Part of a small language model's weights: learned positions, 125M tokens.
Each number is 128 + 24 x the weight over the matrix's rms, rounded and kept within 0 to 255. Layers, rows and columns count from 0. Numbers have three digits each.

# layer 2 MLP down, 64x256, rms 0.166, rows 0-63, columns 64-127
121139140112117113141096107155128132137116142137089132121124146102118098138121169130144094123083126109137177148150137136127128094112130098125138135106105150162166098109094139138101145117124153
091093130129108137107108139108107153139112118134211127115138143154158120130123103119145115115136114102168130161162145136121142127090125109169135147167119112141148159117127139118102110120084114
106122135131124135116089162112152124118120132127127117144111135123093097139162134147168103083116151138139145096100114087140101178109130134117105121075124165121094145120095151114152160099135147
083158109149111150145139093169092139096134073130086122117196163121094092119130111135107144161153112134137122069089129140140160145147097158115099125095121148130094104139135125093126118117146112
131119114100145124147100105116144161131099166115203148091174116164095103129097134137077110102103125099039140145127134118103122152117161121162158144119135125101148122117128117097130094156145114
158109110087141127143149149098111119133133176125116159059139151108124148125111139119111095101096153097085168130139122129111128117167173127128189141109089127134143102125093099131119119158170132
112190121100100124126117108112154132091109125120157113178093119100136113121115124113019159111144105144151096113131126142112135147072125119197111125091160172120133063150131117135137162095091116
110120120137112121144092063122105126120138153118092141151088159142143137106114115144140125131117103138132113103086132109114116095110132139058117100126108112145104120128089147132128151109126126
128138112143103140159125128115098140104124117128101147146128153127123148117132122136144177095136136134145135110153138119117161137113090134124133128144120145082129127124114110133108133127098163
140100136098101128158067100133129110107106104149137140073157124119139167124103094086125124108136103143177137154129148137150161147117177094140140170144134117113138116097120114129130131098140125
145174159115107121159096125118139127126155116145132147083071142099116157116117100098047157140156110135134108120149145140142170134126119120159178092087138149115141123124137132178121094123147144
147131113162144111131131076108123075114126154136208127106142128134154145117117137135148108141180115141109161141149141100125130120149132143135118126140128146113090148137086133099117158175103170
142073085136161144121168145150102154097109149119128093155125094121128117140123108157152099129090136114087121088107123129147144160141175155107111116167156116172097135128098100080149131146136137
163126150145102115125080114100142084161138167128188128149158134103146142110139116095136145149141122215015124143151133140109152126140113127146126096137149116113155151133145134145110128158129165
151120132131131113146135078180146136114126101144138133158118141104107132111101175136101134139126110114198175163080138136123140163085158106135150117136105096137127114118135144135120109118102158
152120130117115155134114144117122152144128119132170120144138133106130119132127134130143105131117161144128119118087130155149130131145132136164082105120118102136107108128121109140141149137127121
115123123101123146133145136072125174140134110123120153184149105135156132122110156114117089104135116159107093111136121122117119102100115107149105130131114144096100117147141138116147113139175127
173084135141119125134112153120115130126161119137087126133124124098120120133096148085174110126120135118092109115163130128127121098169134137132129125163142120137100151155123145077153160181178135
112132102110153111113167093148117116132137173124120119152107225143126140138128121091112143155128119090168148168138130130132075128140117134138139154141127098108194124132151102091133077149106125
098164126102155136123111143062107152139130078122151149082129120153099132116114108128118103155114070087153102100087136138140130153142136114137104137108142145142158060133131117122126144113138124
135072137139125132122122110149160131112105079131108135106155110135134141111089115158154131142121113103134098105159160140123159171143154139097097113116097101121146106139178120134111124129109112
116127129092127109098120181124107125092146105136139134108140078096123167129124121074096105134129101096131122128133142171164131125129156126144127182141150118076143174125114112133107129121132118
152113141098135111122142128165130104108120110134095138139175121134112136118115089080175128108176121192126149100093138146102122133117143118146139146161134078129132133115152118101111128159121143
103128119116120159140127128091079134111139145115151149117098103107096117126130140133061112158162144114174148104140118162126121127147163125159141122071162107124143087105132108113115141098064082
125122155118082128135139179126136129184140110127154099130141138152126127148148143149133139123169127110150141104094131135106116124121121125146154129096121116107166109115137122141134122157106140
128102153115151157124126119127125169105145132118143152142066125135142147137131147126111117150124137125193133117153115175129140157145087129094139084110192105147106136134117115150111093150141124
141118130118120089138111108112149137129108074116128124102155156142091113110142130071173164145139110154103083102183143130115131139091114146155123115127137118119141116112141111142147143128138154
123149140145119159116109141096137147107125143147106121123094133142104112130130158070116107150141102129067134074088139108143137145075150140131091118141150128131101135137119120133138160119121135
127154109128124147127136111149113117096139155117106124134139124151154092130120147162099138153108101144184135102125116128130098137116180149198126117122130114107111102147131127152150090136078141
131130116079154105148123136109114136134097114115145111068114118147112147129125155073151128076106077111115134117069136155158128133064170131137103160078108121132129126112090089137146128115116090
124132117162140134141117138158158108122138149135104163165159105128155109128111114131136137136149106144152147158126132098132130172116115115093121136128138117100110147128146137118092129113098131
117118113113159121140113120095134175124087209109136141165078095110129115121104118133104117133079158080073122152111133154116134154179146129107143127143139097131152106125131136098107136113188089
134090135136151104145117096108122130089154138132143145115125137167100136119112097168121128107168109098142102095151132121145147155148147150120160102100113162145096157131130164158152165085155098
156114128118134135101133092109072129113093166104090114102084157112153126126130098140122116113100081135165139161146140092132120142165174138129130101141145127138141127119091115138128158162110145
104134127124154125167114137142136161108109129121179158165105178155127136112120083138089164144097129124106107104132121127124160168119099132103131134119095111131104139110152151132113066110139129
115117146121105098132087150074119111130117157140135135116144158148117109117136078140137146101138151167118109095131144142127121096103139127139134116126110149150129140099112133163141116113110181
126174120137126136123164134139151153115144112110129154112157124107112115125115133126113160133133121146156127136174126150097118159104126134157165090070131112106114120138137125142119150202162159
153109177155116120083156119129177123114108117142136143110131110133136167127145123135144096138106132137153147175133130108093139112138092097126123124149113107146147126147139113157097131188125136
124109138165107134145146138094131117148158151132118133104144134115161144129126082110138121116160153113133113135126124072103121119147140131102105141124118103129141150145166156137120169087108106
117130129123151146139126121142109132187114126119125118196121106147150129133139095115133116097085109139172091134116118074132150145091127115086135135135162164150135145126111094175118092105113110
153137092111153125121162157146085158079108160121117168139129115151116134125126105120142156100076094074128170127109141119153112159141143159099185136171137098134118142112100114117131106112125153
120144116126110140173121107143155129131142114120120136083165135162139126149113153129165099106128108118195184145128124099161119147079146131146141152110134164100071110129114156151145134152143114
122118127135086141137116162154130112109118133115171091154116071100115129126117140142125110153149134142164127114176127138100129160115198125115141131143133128127127113137121164132130135124178100
141141119133155115134125142173130125135119124109133106157151109161145114133154102096128119150127107165125108149154108098131120150147127152125103110118131130149126136142165107150157111143103133
096130130126115122116127124120108110120137067131135121168117121122144144117121109161133151114121113157139136124159124097124142133111100138134132129138099114110094152125099125109139111139109102
137141104091152129177114133144154169162122178106121121117110129118129117137133135122133124114173129124101099143168093122108128151120127107151103130163137177121131105126103153116141160075179155
125106133102130129137151107146107128136139113151128144173095168175141128117151108120130113154157128124118140162147140110143140154118117118083090138160143144114144149107108087155122133093085134
165079108120117109143092137105131133142146098134109147141184154137111137121096084125156114133157127135123082141156121105160169105153138124118141131118151146146086181112170148136144143112191121
113170127174158134169140137157138191145116142125123119161083122086147110132105183113129165095067151109090069128094134125120166092130129120152104130191171103133130090106144119107103106095091167
138120119109146127121148103096136140121127101129115117163118092138119130131116127113133115132160099112152111133116136159127141149109117137091141137078149141107109157148120098121137134190145104
151134130127138114114107165146119123084115126134155146101113136115145138129138158128143148149129139148095135153136140130116102112142142132149151144106127122117129163110130121120121118156180146
070163134144110144141104167138162132134126116122172120124165107119120086140109116131155133145136145130090133109132137123119113123083127120153096136137113109126127097138140147098103113116117097
124170156122148112124126126156125147113103074142128131143120149143123116117138152109117143115125123119105126158134133111109136140139096112097080128124128132119135169120143110122111152113111144
110092111133133137184133132146142115159112127140203139114139099123091111123103123156123126088118141141139136123112127079146133140162142114133111152147122120126145132113158142108133115084171135
150097116143136116157143133109103126130117112110166121124154094113156138116111131105140122152114134153171125151114147121136131156152117150120128122120139116113121138127115102133144118166130071
149112115120088135102120116057114134121153123124154131170125152138147130114129114147120129131139111111095113134145140151126134121160089137071113134184123095123110155145143123151142128112137132
114139111138159124126167130187113109113150135111158117161088117107125112122116125146130132153113139105020152090128123157109131147160114160129148092080107131118114129174082124117128153162165116
160108132120130115105123104084110150108115129133062111135130111155123128126121119099098125093105103123126125134112137151118116105107125120155107155142126127109120134127131135157127100187149148
096126137088118138107099118124101092110132132110126129123118148124151128105148141146133108178130114120120185100092129133106125110147179112161142145130139120135144115106085125139114166100151092
132082128138121126130133094102109083166152110124154155219178152141158158094131107148157128165109113114082149137123125065102141089130160110082154131110116105087153165136122150152095146080095104
120153131137101121110123156120155107122136132102161125072141122107122143123139120148103110141158146106154098125164119078096105139147094111126128137110145145109156141139125130085108119108111061
134088126122138143159120113093121130169120159120151147119148128148138133122125104153087119143168115139101091118116128075164130118117142137136112106121114089143159128111118127106115159120087115
125135105099114130141135158148105117120135137142111126112076145129128098138125113144112142104135114141113144096122143110155130123113132125181120125077130145119124124112088128137152155123143124
137166112158130139137097137125143119144101128131103113194178129112128104133131143129129141137123140120045135146127142106102135071129143126110109136167127122170117120134146122115113096138166134